config = dict(
    d_model=128,
    parallel_block=False,
    init='normal',
    dataset='wikipedia_en',
)
Each number is 50 + 12 x the weight over its row's rms, rounded and kept within 0 to 99. Layers, rows and columns count from 0. The size before them is the row's rms in percent of the matrix's.

# q: layer 5 attention query, 128x128, rms 0.181, rows 0-31, columns 64-127
# k: layer 5 attention key, 128x128, rms 0.174, rows 0-31, columns 64-127
# v: layer 5 attention value, 128x128, rms 0.174, rows 0-20, columns 64-127
# o: layer 5 attention output (transposed), 128x128, rms 0.157, rows 0-19, columns 64-127
q0 088:54 70 52 73 54 46 53 46 55 59 71 65 59 63 61 36 45 42 46 51 47 42 48 59 54 44 47 55 54 43 46 54 57 19 48 47 60 37 23 50 45 38 62 61 26 55 55 31 57 42 53 38 27 49 76 56 34 37 34 42 42 55 53 49
k0 089:55 39 60 46 39 36 49 45 64 60 38 66 70 48 62 24 68 34 26 45 35 55 60 47 60 46 48 45 36 52 37 72 56 47 51 24 61 74 38 55 47 55 64 20 47 52 56 35 59 49 58 57 58 67 46 68 42 57 45 50 47 52 46 69
q1 082:51 61 55 42 40 51 53 74 46 51 77 55 58 67 55 47 53 29 40 85 51 48 61 36 44 28 64 38 44 43 43 46 59 41 33 51 31 45 60 49 65 35 46 47 34 48 38 70 58 53 54 29 55 61 48 62 29 49 52 51 66 54 51 59
k1 085:33 42 40 55 42 53 43 59 58 62 64 61 62 59 47 51 50 49 55 34 18 41 62 60 40 63 53 56 47 60 49 61 62 77 54 40 56 59 55 59 68 49 20 45 28 62 43 56 34 50 38 60 75 64 57 57 63 56 45 66 41 45 37 31
q2 092:48 35 55 58 51 64 28 32 58 40 60 67 31 65 25 58 53 64 35 33 47 44 68 39 43 53 50 52 26 42 47 40 70 43 49 43 60 72 45 27 45 58 50 48 40 61 59 38 61 50 62 46 53 59 55 66 53 57 41 35 47 51 58 59
k2 088:50 32 35 54 51 62 45 48 61 63 46 38 42 50 65 45 48 55 65 37 30 53 72 48 61 70 41 56 42 53 34 37 53 40 45 44 44 56 40 59 61 28 51 48 54 38 61 62 69 41 54 62 21 60 46 34 43 54 26 35 29 47 72 37
q3 079:36 55 37 44 55 47 60 38 74 44 40 62 64 68 40 29 46 60 59 58 31 46 38 56 51 29 19 78 65 64 43 46 30 66 59 38 78 46 47 61 52 61 60 45 43 66 41 44 32 29 57 40 46 78 40 55 53 57 67 45 35 66 63 75
k3 082:66 51 52 61 42 19 22 47 52 63 74 48 46 66 43 41 38 56 35 42 66 61 54 61 42 65 72 48 44 53 36 48 41 47 58 43 60 55 67 37 57 44 37 38 64 54 43 66 52 52 56 45 38 42 56 57 51 30 42 93 66 60 42 43
q4 093:46 42 82 42 51 46 35 61 59 52 55 63 42 19 52 49 49 67 47 59 36 57 53 57 39 58 62 37 59 55 51 68 32 42 55 52 43 64 63 48 63 39 49 43 58 45 69 28 50 55 68 34 59 34 46 32 73 48 54 46 49 45 60 54
k4 090:78 31 54 58 34 59 50 55 69 65 46 46 56 40 70 44 54 63 43 39 51 53 57 67 87 34 74 54 42 52 45 41 47 65 69 60 43 45 44 28 61 54 45 37 60 43 68 44 61 47 45 36 57 46 51 47 39 44 56 59 52 44 63 44
q5 083:52 40 47 47 44 42 48 46 31 47 35 49 82 44 36 67 67 30 46 45 60 57 32 58 58 44 42 33 47 41 56 47 53 64 47 33 48 60 60 63 52 58 54 46 25 75 54 58 26 31 62 51 64 34 33 46 66 40 69 38 57 56 58 57
k5 086:53 68 51 44 46 18 63 50 67 73 36 59 52 56 67 52 35 53 61 60 49 45 41 50 47 59 33 66 56 58 40 35 46 51 63 48 31 32 50 52 66 67 44 51 50 66 38 50 60 38 61 53 56 45 40 40 50 53 37 58 50 61 33 40
q6 095:59 39 74 49 47 39 51 71 60 47 39 42 49 44 55 62 61 55 19 43 48 71 50 39 71 60 53 41 70 52 42 50 75 57 36 63 41 43 45 44 59 81 50 56 58 43 43 62 62 48 35 52 73 58 54 70 38 73 48 54 49 50 38 45
k6 104:60 49 41 48 59 67 67 56 59 46 51 53 57 34 46 65 51 43 50 61 64 40 47 82 62 47 55 25 61 43 45 55 74 36 57 54 71 45 52 35 61 33 78 68 67 59 64 49 53 51 52 56 33 32 46 67 52 64 53 49 63 57 44 49
q7 093:54 43 48 70 67 65 71 49 53 39 43 69 56 55 39 42 49 47 43 61 41 53 62 51 42 65 64 51 41 35 70 49 76 44 58 35 69 51 40 49 48 50 41 44 59 54 43 62 49 49 42 68 48 45 72 60 45 52 63 23 29 65 64 48
k7 085:41 55 86 57 67 56 46 60 73 48 64 35 52 50 51 28 47 55 57 47 51 39 38 45 66 56 50 49 56 43 47 49 47 23 54 41 54 50 40 40 65 46 61 59 59 32 52 57 33 51 42 55 66 55 63 58 55 66 19 50 54 59 63 48
q8 083:62 47 54 45 45 27 50 48 71 48 39 50 44 41 27 48 49 67 42 63 50 61 57 40 62 45 66 47 53 45 22 55 56 51 51 50 49 39 41 57 36 46 50 67 51 38 51 28 50 52 56 62 34 68 31 51 57 59 57 45 51 46 35 54
k8 086:42 55 58 58 35 41 63 55 57 40 60 53 36 73 56 47 48 66 50 71 54 35 75 57 57 60 52 45 60 48 49 70 52 64 47 66 62 54 53 55 47 56 54 42 67 66 35 60 70 46 44 46 54 32 43 83 32 29 59 56 62 49 61 36
q9 087:44 50 58 41 59 45 61 61 59 53 51 53 47 62 30 40 52 61 46 40 29 22 43 29 53 63 59 53 37 37 57 43 81 34 54 39 17 57 68 49 50 51 51 43 48 37 35 64 54 62 51 43 50 50 46 73 57 47 48 48 49 47 64 53
k9 085:45 53 61 37 55 45 82 54 73 36 43 46 47 38 32 59 56 79 57 60 29 47 59 63 65 39 59 73 60 57 48 51 54 47 26 59 57 63 45 56 62 72 56 53 50 57 45 44 45 43 48 53 29 44 46 49 55 55 50 43 43 46 47 45
q10 088:45 52 50 74 67 59 44 47 34 37 58 56 59 59 44 49 69 55 66 48 38 45 69 15 62 59 56 39 27 70 49 48 57 63 26 60 54 45 58 52 29 42 51 53 38 55 40 45 53 69 33 49 84 48 31 37 27 59 51 42 66 58 58 45
k10 094:44 42 70 59 51 40 45 40 52 48 44 35 54 38 50 59 70 54 65 54 55 78 63 51 56 76 60 50 40 59 56 59 31 59 44 46 45 59 46 57 64 36 53 41 42 50 43 58 44 36 49 61 56 64 46 52 50 49 63 42 57 53 47 16
q11 090:41 49 65 33 56 41 60 63 53 49 25 44 53 52 50 19 54 50 53 70 55 47 58 76 58 55 77 49 66 56 38 48 46 52 41 42 50 68 46 37 38 44 50 42 45 54 36 64 42 61 44 69 53 49 33 53 42 44 33 60 51 28 38 53
k11 089:47 50 40 93 38 47 69 41 52 51 39 61 63 59 46 47 47 59 38 59 64 43 29 60 65 38 55 58 37 40 62 39 45 28 31 62 83 53 52 59 42 74 41 63 61 43 42 31 68 45 33 52 48 47 61 72 71 65 73 45 63 45 52 46
q12 081:46 22 41 60 44 75 47 43 71 52 56 56 36 61 62 44 41 54 44 54 46 45 73 68 57 48 43 58 27 55 57 44 64 54 41 75 54 42 56 48 45 51 45 41 39 55 52 64 35 48 73 37 58 59 54 77 42 55 46 69 47 54 78 53
k12 077:41 42 50 50 61 68 35 39 55 23 57 47 37 21 54 38 52 41 49 36 49 31 61 40 64 50 40 36 53 48 57 52 49 35 51 39 24 35 46 59 61 60 34 67 37 41 64 36 44 41 52 60 58 65 52 36 44 48 49 41 34 64 49 35
q13 082:48 78 59 69 37 51 41 37 48 43 47 55 24 39 79 40 55 56 53 46 64 59 40 67 41 48 42 66 68 45 44 24 29 44 51 17 27 51 29 58 32 55 68 69 30 49 52 37 39 40 58 38 56 43 55 59 44 40 46 40 51 65 54 66
k13 075:43 51 67 54 45 42 38 40 46 69 63 47 31 65 61 48 63 69 32 65 37 28 52 69 62 44 35 71 52 41 42 52 49 43 47 58 34 52 48 55 44 57 32 40 68 52 56 37 35 60 59 45 46 39 57 25 32 50 42 39 62 67 60 58
q14 090:75 55 47 49 63 80 36 57 63 51 64 63 68 28 51 54 52 63 47 76 31 48 54 65 40 32 40 64 52 71 34 66 38 55 33 45 24 55 61 44 54 51 69 42 51 59 73 59 52 43 35 60 42 63 57 58 56 58 27 55 60 40 61 38
k14 090:55 24 37 66 49 46 37 32 46 33 66 48 52 51 43 58 55 52 36 46 51 37 72 47 59 43 42 53 54 36 50 47 59 42 43 45 51 46 35 33 40 48 34 30 45 53 38 63 64 60 44 57 59 38 62 52 50 41 53 53 32 43 47 45
q15 084:42 67 45 66 31 33 50 36 60 70 61 36 63 49 38 78 62 37 61 36 38 33 44 60 53 31 41 57 37 49 63 32 55 43 48 34 43 44 53 45 51 34 51 31 51 53 59 32 65 35 70 37 41 47 43 38 42 50 56 61 62 67 37 65
k15 091:50 41 60 19 41 50 44 43 66 44 65 55 68 48 60 64 58 47 49 61 41 45 45 61 32 30 66 53 30 44 48 54 51 46 44 51 46 56 48 53 44 39 56 43 52 49 65 21 60 39 70 43 61 44 48 47 54 42 51 45 48 48 80 52
q16 088:50 61 31 49 62 66 54 41 38 54 45 29 54 48 30 52 45 42 76 61 64 66 38 51 53 60 49 41 37 45 55 37 74 48 47 65 46 51 44 37 42 60 63 60 55 43 26 51 42 64 64 50 46 70 76 34 49 50 48 42 41 44 55 61
k16 091:32 40 72 48 71 53 61 48 44 60 71 40 46 64 56 45 44 35 44 62 61 52 57 58 31 41 33 45 60 64 49 49 60 47 53 36 66 64 55 67 41 42 70 43 64 37 68 50 49 53 56 33 69 49 77 64 50 57 47 30 57 50 36 61
q17 082:18 41 57 60 23 52 39 23 29 58 45 41 48 50 51 73 61 32 49 45 31 55 48 57 61 45 53 53 51 63 80 59 50 51 63 48 54 49 75 61 45 51 42 45 49 47 33 42 52 56 48 72 46 69 35 58 52 34 52 40 68 64 44 48
k17 078:64 76 45 50 48 41 46 43 65 63 41 49 57 48 62 78 64 38 49 54 70 51 59 50 50 39 52 51 45 54 41 68 23 69 38 57 49 45 43 43 49 41 45 50 16 51 39 52 80 38 36 52 52 42 49 60 34 49 59 58 30 71 54 39
q18 087:54 54 39 47 19 46 52 73 41 47 46 72 61 41 61 61 49 71 58 49 62 45 55 37 27 61 35 47 58 50 54 45 42 67 42 34 45 36 43 49 50 67 40 36 53 61 53 45 64 64 61 60 37 47 42 69 60 56 63 63 49 50 33 57
k18 087:37 65 31 46 41 43 58 51 70 51 47 28 55 32 60 61 46 48 31 52 54 41 33 59 31 27 63 59 59 52 60 40 51 62 67 65 37 72 43 36 42 40 44 37 51 44 44 59 55 59 51 61 53 28 43 37 59 45 41 47 54 53 65 41
q19 088:49 65 34 39 59 46 68 59 57 76 56 40 50 33 45 54 55 51 49 55 42 57 42 36 40 68 42 31 57 49 39 58 41 38 50 45 60 72 55 62 47 46 51 24 55 67 23 50 52 46 50 53 62 39 51 58 45 39 64 46 28 41 61 61
k19 089:60 57 59 48 58 52 59 51 67 58 35 44 28 42 33 65 53 60 50 50 55 44 55 34 46 40 28 70 58 53 68 32 57 72 51 46 61 65 74 50 57 39 39 56 53 55 30 53 36 37 36 56 56 44 47 66 61 64 46 46 59 68 38 50
q20 089:48 49 51 45 24 27 44 54 45 61 50 59 41 43 57 52 61 48 50 60 51 41 57 38 60 29 65 42 58 42 74 56 43 65 37 64 56 49 59 54 32 38 67 36 32 41 44 44 46 38 53 39 37 83 45 55 35 58 53 44 45 50 30 42
k20 086:32 70 41 47 35 57 53 43 58 49 31 58 56 49 45 80 77 54 73 44 47 32 57 47 68 25 65 59 29 46 48 35 45 56 82 52 39 54 55 44 37 56 47 64 79 40 44 43 53 41 46 53 45 59 35 62 61 55 62 46 65 63 36 59
q21 082:36 43 39 51 49 30 55 40 48 51 47 47 35 34 33 50 66 64 60 63 61 47 45 71 45 45 55 54 41 24 56 67 87 55 46 74 80 71 42 49 76 27 57 65 49 55 46 55 53 35 37 53 55 61 49 58 45 40 57 56 71 40 42 48
k21 087:51 32 55 40 41 49 66 67 45 42 53 57 61 54 63 44 58 36 59 51 31 46 41 35 37 53 51 50 57 45 57 23 30 65 69 50 50 47 69 59 49 75 37 47 61 40 50 44 31 55 76 41 67 66 48 61 31 62 55 30 39 65 58 56
q22 093:66 57 68 63 72 55 49 52 67 56 48 51 58 45 54 34 50 42 45 44 39 53 49 43 54 60 61 55 56 60 47 56 78 48 54 36 69 46 50 46 61 52 53 70 38 53 57 41 09 57 52 37 54 40 48 34 38 65 20 34 67 40 63 37
k22 090:64 40 56 52 49 59 56 35 41 70 39 34 51 42 36 53 58 39 46 47 45 43 64 58 52 61 62 51 51 33 41 57 69 48 37 36 56 66 26 42 52 55 54 53 37 56 76 52 70 28 43 46 49 44 65 54 45 83 61 50 70 60 43 32
q23 090:34 47 76 70 48 65 40 49 57 37 72 37 57 51 61 46 38 34 68 45 56 67 81 47 56 40 53 61 34 54 62 62 44 45 63 47 54 51 40 62 51 27 58 73 37 57 63 17 55 41 42 45 38 42 27 25 58 29 46 39 69 53 33 60
k23 089:46 45 58 47 34 53 45 56 27 54 41 45 48 58 59 35 75 47 52 43 56 60 60 43 55 69 56 43 44 40 74 71 43 60 52 48 34 59 52 37 35 39 48 39 27 44 55 50 55 51 55 51 73 68 55 60 52 31 36 52 49 61 52 25
q24 074:50 46 36 45 53 65 49 35 51 72 29 52 51 59 49 39 39 59 26 67 68 72 28 57 31 44 62 39 46 57 56 45 36 55 75 57 33 54 60 62 54 68 38 36 48 62 33 49 35 49 47 56 37 48 78 68 53 48 69 42 58 52 57 55
k24 077:73 54 55 46 45 34 59 74 53 45 48 39 71 78 50 51 36 44 29 52 67 57 41 56 47 48 43 37 45 50 44 47 65 62 51 57 51 63 65 58 62 60 47 61 63 39 56 54 45 58 43 64 76 24 48 43 50 63 56 49 61 46 41 43
q25 086:49 57 36 55 70 53 60 54 41 41 47 33 39 60 38 51 37 53 55 67 70 58 53 60 45 60 56 47 51 58 27 35 43 61 42 55 39 51 52 70 41 37 40 53 32 59 47 47 68 52 18 69 59 46 38 74 76 54 41 50 43 37 67 48
k25 090:42 70 53 55 43 62 48 39 45 54 60 43 38 62 60 53 29 34 65 28 50 53 26 56 60 39 27 48 50 35 54 36 60 48 49 36 75 55 52 46 43 52 29 39 49 56 29 63 57 49 64 48 42 47 48 52 56 70 53 63 66 43 73 65
q26 091:64 49 56 57 50 43 43 54 64 49 46 55 48 53 47 60 46 60 61 49 61 50 27 54 49 48 31 28 39 41 45 35 62 67 57 38 55 53 52 76 37 54 35 48 58 47 54 48 40 51 40 46 36 62 59 40 53 46 37 49 63 43 55 59
k26 090:57 64 41 29 47 44 39 68 49 38 64 62 53 50 54 46 38 58 39 49 41 51 45 55 42 59 41 46 84 43 34 62 50 64 51 36 21 46 31 63 42 58 42 55 47 49 52 69 56 62 49 60 63 57 76 51 50 44 76 51 67 48 66 28
q27 087:44 57 40 42 48 43 46 74 46 34 39 57 63 35 39 62 26 61 45 42 38 58 58 41 51 34 45 40 48 47 71 46 87 42 55 39 40 54 49 28 55 66 47 35 56 62 52 46 39 56 56 57 38 56 36 72 41 30 47 42 49 34 59 45
k27 085:46 42 48 48 54 56 59 38 56 42 19 27 71 48 50 43 42 46 62 38 53 64 64 61 49 46 37 29 38 50 64 42 50 40 60 48 74 49 32 77 49 55 43 67 69 37 42 37 49 39 49 50 52 44 42 50 56 32 73 39 44 55 71 55
q28 087:36 51 58 33 64 59 71 47 25 42 36 35 36 43 41 59 50 34 51 59 43 45 56 41 49 65 44 31 39 34 34 54 45 27 62 59 41 46 44 42 56 68 40 56 36 33 62 50 68 36 33 66 47 63 32 51 59 44 54 46 59 77 37 35
k28 089:53 43 32 46 27 56 51 42 63 52 26 46 47 50 54 37 46 49 41 59 58 60 47 74 50 31 51 63 51 50 45 50 55 38 66 62 41 60 52 56 46 43 68 75 57 60 55 41 37 50 48 43 40 37 56 52 40 54 55 26 57 43 55 56
q29 078:40 32 76 43 41 60 72 64 48 60 54 36 36 71 43 49 52 54 57 42 58 58 70 36 61 65 55 63 43 50 39 70 65 44 62 49 52 40 75 56 41 59 43 52 48 38 20 42 47 59 49 72 55 64 66 48 72 47 45 56 48 56 48 68
k29 078:52 55 72 75 64 71 66 65 68 31 50 63 35 52 57 30 48 56 47 37 43 44 54 49 54 53 60 53 45 62 53 63 51 43 68 54 41 71 38 38 41 45 34 71 26 42 43 29 39 60 42 50 62 52 37 53 56 54 31 51 47 40 43 29
q30 075:46 39 38 52 36 84 51 61 52 52 63 53 44 45 42 60 62 60 61 46 39 37 63 42 55 58 75 60 67 68 28 48 61 51 40 47 29 43 64 46 55 61 33 65 37 44 49 47 70 62 36 48 48 52 25 72 33 40 48 61 39 38 53 43
k30 081:58 57 44 56 54 48 60 70 75 59 35 44 46 60 49 41 40 50 27 56 49 60 74 42 39 50 34 48 48 56 63 54 48 29 31 67 52 51 66 53 63 51 29 74 49 43 57 60 54 35 50 40 41 50 64 66 38 60 45 50 56 61 56 46
q31 087:36 41 23 40 58 37 44 56 47 38 42 48 59 56 43 56 40 56 44 24 37 38 46 45 38 43 60 40 50 67 61 29 43 54 46 47 67 56 74 38 63 59 40 34 64 33 29 44 47 72 46 51 38 57 66 52 46 62 52 37 64 45 69 59
k31 090:74 44 39 55 70 50 72 53 44 50 59 52 65 46 49 51 33 53 76 41 76 53 45 68 35 30 49 49 48 66 64 39 42 57 43 52 36 41 31 64 51 23 33 34 28 46 76 58 53 32 54 45 48 49 51 59 52 29 28 66 48 46 54 45
v0 094:59 33 66 49 74 59 47 69 68 61 41 46 45 44 64 33 68 62 44 45 71 42 38 60 36 62 79 40 43 59 43 52 56 38 39 47 46 43 43 44 49 48 53 38 59 38 46 31 50 53 58 61 47 54 57 45 41 45 77 50 41 51 55 29
o0 097:59 64 29 50 33 39 56 42 51 47 68 51 35 48 48 44 43 38 60 65 26 33 66 49 63 51 29 68 41 50 48 41 56 46 50 61 50 53 43 74 49 78 72 40 43 57 51 60 50 39 48 49 26 51 21 66 61 58 23 46 47 51 44 42
v1 109:52 33 53 61 63 63 80 60 68 49 67 35 62 42 36 44 59 66 53 43 57 37 55 57 65 46 32 52 54 51 40 36 56 31 58 54 27 61 33 52 57 50 54 49 56 82 41 56 60 52 59 65 54 66 57 39 54 56 60 43 31 51 68 43
o1 112:60 73 32 38 28 30 27 36 13 41 45 52 55 31 70 56 45 39 59 56 39 50 27 37 55 43 43 34 44 55 65 58 43 72 44 54 48 31 54 63 40 61 57 44 54 28 36 52 51 54 54 47 60 52 28 62 48 51 28 52 63 77 45 48
v2 087:50 56 58 55 65 65 53 45 70 39 57 66 52 50 54 42 48 50 34 36 56 44 60 54 56 43 47 30 41 53 38 70 47 68 47 34 33 55 38 48 35 34 46 57 81 37 37 58 17 48 46 37 54 38 50 51 39 62 42 69 59 52 40 60
o2 092:56 48 34 39 52 45 40 46 39 51 58 41 52 74 33 55 61 51 81 44 34 53 38 30 61 49 39 52 48 51 46 45 60 51 44 61 63 63 63 56 68 60 41 43 38 62 63 60 59 53 52 50 39 62 35 59 56 47 52 29 37 54 53 62
v3 085:62 34 66 54 32 57 62 61 54 66 52 51 42 44 70 38 63 59 58 56 46 47 30 39 35 59 66 54 54 61 47 71 70 52 55 54 54 54 54 60 56 58 43 50 67 36 39 63 51 59 49 52 33 59 41 41 72 59 40 62 52 47 66 45
o3 087:47 58 19 52 47 40 52 33 37 42 72 36 54 43 30 60 55 30 72 45 47 49 86 55 56 78 36 54 45 57 44 38 54 39 27 50 78 43 60 59 27 50 56 61 38 53 56 53 46 31 67 30 47 51 75 65 35 52 53 44 61 47 30 43
v4 099:60 34 57 26 52 58 35 51 60 58 24 40 47 37 49 43 57 50 60 44 50 50 39 55 47 49 46 54 65 96 48 62 46 32 62 67 53 54 54 74 77 53 46 61 50 50 51 50 50 39 73 51 37 42 47 31 47 36 69 42 39 38 48 53
o4 100:53 52 56 67 42 47 71 43 44 57 63 60 45 58 50 45 46 50 42 60 44 41 48 52 41 46 59 55 30 10 31 26 60 53 48 18 52 43 43 37 35 62 35 38 34 67 64 58 25 64 42 50 56 52 51 52 49 72 18 59 67 47 59 45
v5 097:24 35 47 36 43 48 64 56 57 47 54 45 33 34 27 51 55 56 50 48 59 65 78 28 58 46 38 45 70 58 59 44 44 36 56 45 56 41 39 61 64 58 53 67 44 69 52 73 67 65 56 45 51 32 27 54 67 53 56 47 33 67 63 50
o5 099:86 80 50 67 50 40 45 36 42 62 43 65 66 78 74 55 49 70 38 50 48 47 33 69 42 62 70 43 25 37 43 54 44 67 43 43 63 44 43 49 53 37 37 44 55 43 49 43 34 60 65 68 62 62 43 35 43 44 60 50 58 53 29 48
v6 089:57 74 39 45 50 49 65 30 54 52 51 58 56 45 35 62 42 55 71 28 50 45 51 68 61 65 53 53 65 34 53 34 45 79 45 40 41 39 67 56 44 49 42 69 65 32 60 63 53 56 17 42 72 45 43 68 51 47 40 41 42 56 45 48
o6 089:30 54 54 53 56 60 42 83 68 27 33 57 70 55 49 54 47 38 38 47 64 50 43 44 43 30 29 48 45 57 48 52 43 55 40 49 72 70 57 41 45 48 54 42 38 72 39 36 52 41 68 47 57 42 45 34 46 44 56 53 44 50 70 51
v7 093:62 69 40 40 58 46 46 56 53 36 74 61 54 39 31 50 48 52 33 56 52 52 51 42 38 57 47 29 41 51 38 48 26 59 57 40 47 38 64 33 42 59 82 43 41 61 69 31 40 59 34 52 33 64 54 53 70 39 64 46 52 45 34 59
o7 090:56 35 58 49 50 39 72 43 61 34 18 36 47 54 44 76 51 51 55 63 43 44 49 32 36 33 50 62 41 53 54 51 54 52 50 53 43 64 37 65 50 61 42 67 50 33 20 59 50 64 46 37 53 54 45 31 19 53 80 46 59 71 53 61
v8 081:44 43 38 44 55 48 63 57 58 46 52 57 50 49 59 66 59 62 46 61 49 35 51 65 60 58 25 67 36 30 51 54 65 55 48 52 58 43 33 57 20 41 48 65 40 50 41 57 58 52 44 43 84 67 44 37 62 58 47 63 44 64 58 58
o8 084:47 67 55 38 41 41 47 64 46 28 41 54 71 54 46 58 33 54 51 37 68 43 53 53 50 53 46 41 64 64 49 42 35 43 42 56 46 56 48 33 87 53 42 38 66 44 36 53 54 62 64 57 39 50 59 62 58 60 65 53 36 48 59 35
v9 084:52 47 54 16 68 57 41 58 40 35 45 56 57 50 52 50 47 53 39 53 52 55 70 40 70 45 34 66 26 35 64 37 45 40 55 50 76 40 28 39 35 52 71 46 42 53 61 33 60 44 47 51 68 44 43 57 55 47 48 53 60 21 38 54
o9 091:66 54 75 65 51 67 48 43 49 55 59 48 31 35 54 29 44 56 27 56 45 37 29 71 46 52 59 40 72 63 39 58 51 40 63 54 35 66 32 51 62 44 45 56 47 36 50 49 40 62 61 44 40 63 69 51 48 43 69 65 37 63 76 49
v10 104:51 40 55 63 46 60 30 45 70 55 51 50 66 27 62 36 51 39 53 54 77 51 52 64 61 34 42 31 48 66 39 60 61 59 59 57 50 50 62 63 66 58 22 51 51 31 45 45 54 50 41 43 51 73 58 73 43 22 58 48 48 21 56 55
o10 104:29 57 71 32 66 55 54 61 53 43 40 39 37 57 55 44 49 29 57 44 29 41 55 72 67 58 54 66 53 21 61 42 60 42 44 37 46 40 41 46 37 47 71 62 33 64 68 41 42 41 63 49 52 44 37 55 53 73 43 50 61 51 41 47
v11 087:53 41 34 25 51 57 66 82 39 51 50 39 47 39 67 55 62 41 60 63 60 63 53 56 59 57 55 37 85 48 43 63 56 63 58 59 45 58 41 45 48 58 52 41 50 64 35 35 69 34 62 71 47 45 50 35 54 46 74 47 44 43 53 51
o11 093:46 57 72 52 50 57 47 14 73 47 42 50 42 60 52 47 40 45 42 49 42 41 71 62 53 35 38 52 27 64 32 37 33 31 35 36 42 50 64 56 54 48 72 51 52 24 44 54 36 47 48 40 32 60 58 67 52 52 32 49 53 67 51 38
v12 088:40 47 52 88 69 60 49 51 51 33 35 51 41 65 55 69 53 47 64 64 42 73 45 36 31 61 66 45 61 42 42 40 71 39 52 39 49 48 33 42 38 49 51 55 70 71 43 48 40 57 47 55 59 65 67 35 46 65 51 48 57 66 37 50
o12 104:58 47 51 36 29 42 55 41 57 59 73 55 48 28 58 54 51 65 52 36 57 39 52 61 59 30 42 63 37 57 58 48 46 71 66 55 53 63 61 59 44 31 64 25 30 42 40 59 59 57 68 50 41 49 34 56 64 40 50 63 44 42 56 56
v13 083:73 72 51 53 45 72 45 54 69 69 62 45 53 41 52 62 64 76 66 53 70 47 55 68 36 66 60 39 35 46 37 52 66 74 64 38 51 54 56 70 38 48 52 53 57 34 58 70 51 42 44 27 52 53 31 36 53 51 56 56 40 47 58 38
o13 086:16 35 40 36 68 41 61 55 48 23 46 50 61 55 50 42 34 37 39 44 43 37 55 48 63 47 35 72 46 37 55 43 34 65 38 57 60 41 60 40 63 42 47 53 60 80 41 51 56 45 55 64 48 68 65 62 53 65 68 32 56 65 46 39
v14 096:51 63 30 59 44 47 30 65 40 35 52 64 55 50 49 65 42 52 47 45 49 57 85 41 53 63 59 40 36 58 38 43 54 51 60 37 31 55 29 49 58 45 19 58 52 41 41 49 66 28 66 47 49 51 59 42 52 52 51 70 63 50 45 55
o14 101:28 47 63 53 55 41 75 46 55 71 47 59 30 65 39 17 44 58 60 57 62 65 38 51 52 42 53 45 77 39 38 60 35 58 42 81 69 59 62 56 43 59 62 44 41 71 51 59 42 56 36 48 49 72 52 54 48 53 41 46 54 44 54 50
v15 089:54 44 43 36 50 54 50 47 72 50 54 57 50 52 53 55 41 23 47 62 52 70 63 31 43 49 36 40 69 52 42 33 48 67 46 53 23 55 46 26 52 40 30 30 53 71 47 36 25 46 49 56 48 51 56 76 67 56 56 51 65 46 29 48
o15 092:43 61 74 57 51 46 53 49 48 58 40 46 47 63 55 41 36 47 56 41 50 37 47 64 54 48 54 51 39 52 41 67 36 34 47 61 58 36 50 69 51 47 63 63 34 36 30 29 77 65 38 49 42 48 41 24 30 32 37 54 39 29 63 65
v16 109:46 50 55 60 59 49 49 37 62 53 28 69 64 40 56 38 43 57 75 42 70 45 58 52 61 37 56 48 41 50 47 60 52 44 39 64 70 54 44 42 51 57 30 56 65 24 37 68 23 34 32 52 65 45 35 47 24 60 37 56 53 41 54 28
o16 112:43 43 50 38 38 61 46 42 32 43 77 37 46 48 46 57 57 30 42 32 35 56 59 63 53 46 54 58 46 50 61 62 47 40 40 35 40 55 63 51 48 23 52 23 38 67 57 40 53 36 66 33 34 63 54 67 56 53 36 33 53 52 61 57
v17 108:58 49 59 55 55 76 46 64 49 57 37 32 44 53 48 39 38 45 43 42 57 35 25 54 60 38 47 70 37 78 43 64 63 50 43 59 56 60 47 62 35 48 40 47 36 48 35 27 47 29 70 64 61 78 49 34 48 53 59 50 43 27 61 41
o17 106:49 55 62 49 38 28 65 65 46 62 71 50 40 31 55 43 31 56 54 45 46 51 48 52 59 56 58 60 65 47 55 34 41 41 61 63 42 33 41 36 74 75 49 70 70 54 66 61 40 69 52 53 37 40 48 47 78 69 32 40 52 52 57 54
v18 104:46 72 70 42 35 49 47 33 33 41 47 44 52 56 57 49 62 48 38 68 35 58 42 66 32 52 50 62 80 36 53 52 45 48 42 48 66 56 77 44 54 60 49 61 57 47 43 64 29 56 54 44 56 23 40 69 43 49 64 69 53 59 35 55
o18 108:55 46 27 47 59 52 54 41 75 43 61 51 58 32 35 56 57 55 27 33 50 40 52 62 48 45 38 21 27 48 37 40 67 52 37 44 58 38 58 62 32 41 45 42 57 45 62 49 69 42 64 69 55 50 83 47 58 41 34 44 40 23 50 40
v19 082:46 52 34 25 45 77 41 63 57 31 55 56 64 42 59 53 45 48 71 45 57 41 47 45 43 56 63 53 57 39 39 60 27 25 45 54 49 21 45 38 53 50 47 67 49 72 50 35 48 54 40 48 53 54 40 53 51 54 55 75 55 49 43 46
o19 087:60 65 53 62 58 33 48 35 51 52 30 44 33 64 38 63 46 46 25 52 33 50 48 63 55 54 25 57 51 60 53 50 59 65 57 30 56 57 52 65 50 61 66 43 42 37 53 56 53 39 50 61 16 40 56 63 57 43 57 32 56 50 50 51
v20 112:58 24 59 40 44 50 40 38 61 60 51 35 39 60 44 57 37 55 56 63 20 59 63 42 44 71 34 46 50 42 67 46 45 46 64 50 32 49 53 56 60 41 66 61 56 61 61 50 34 52 34 46 62 37 63 67 78 45 48 56 55 33 27 50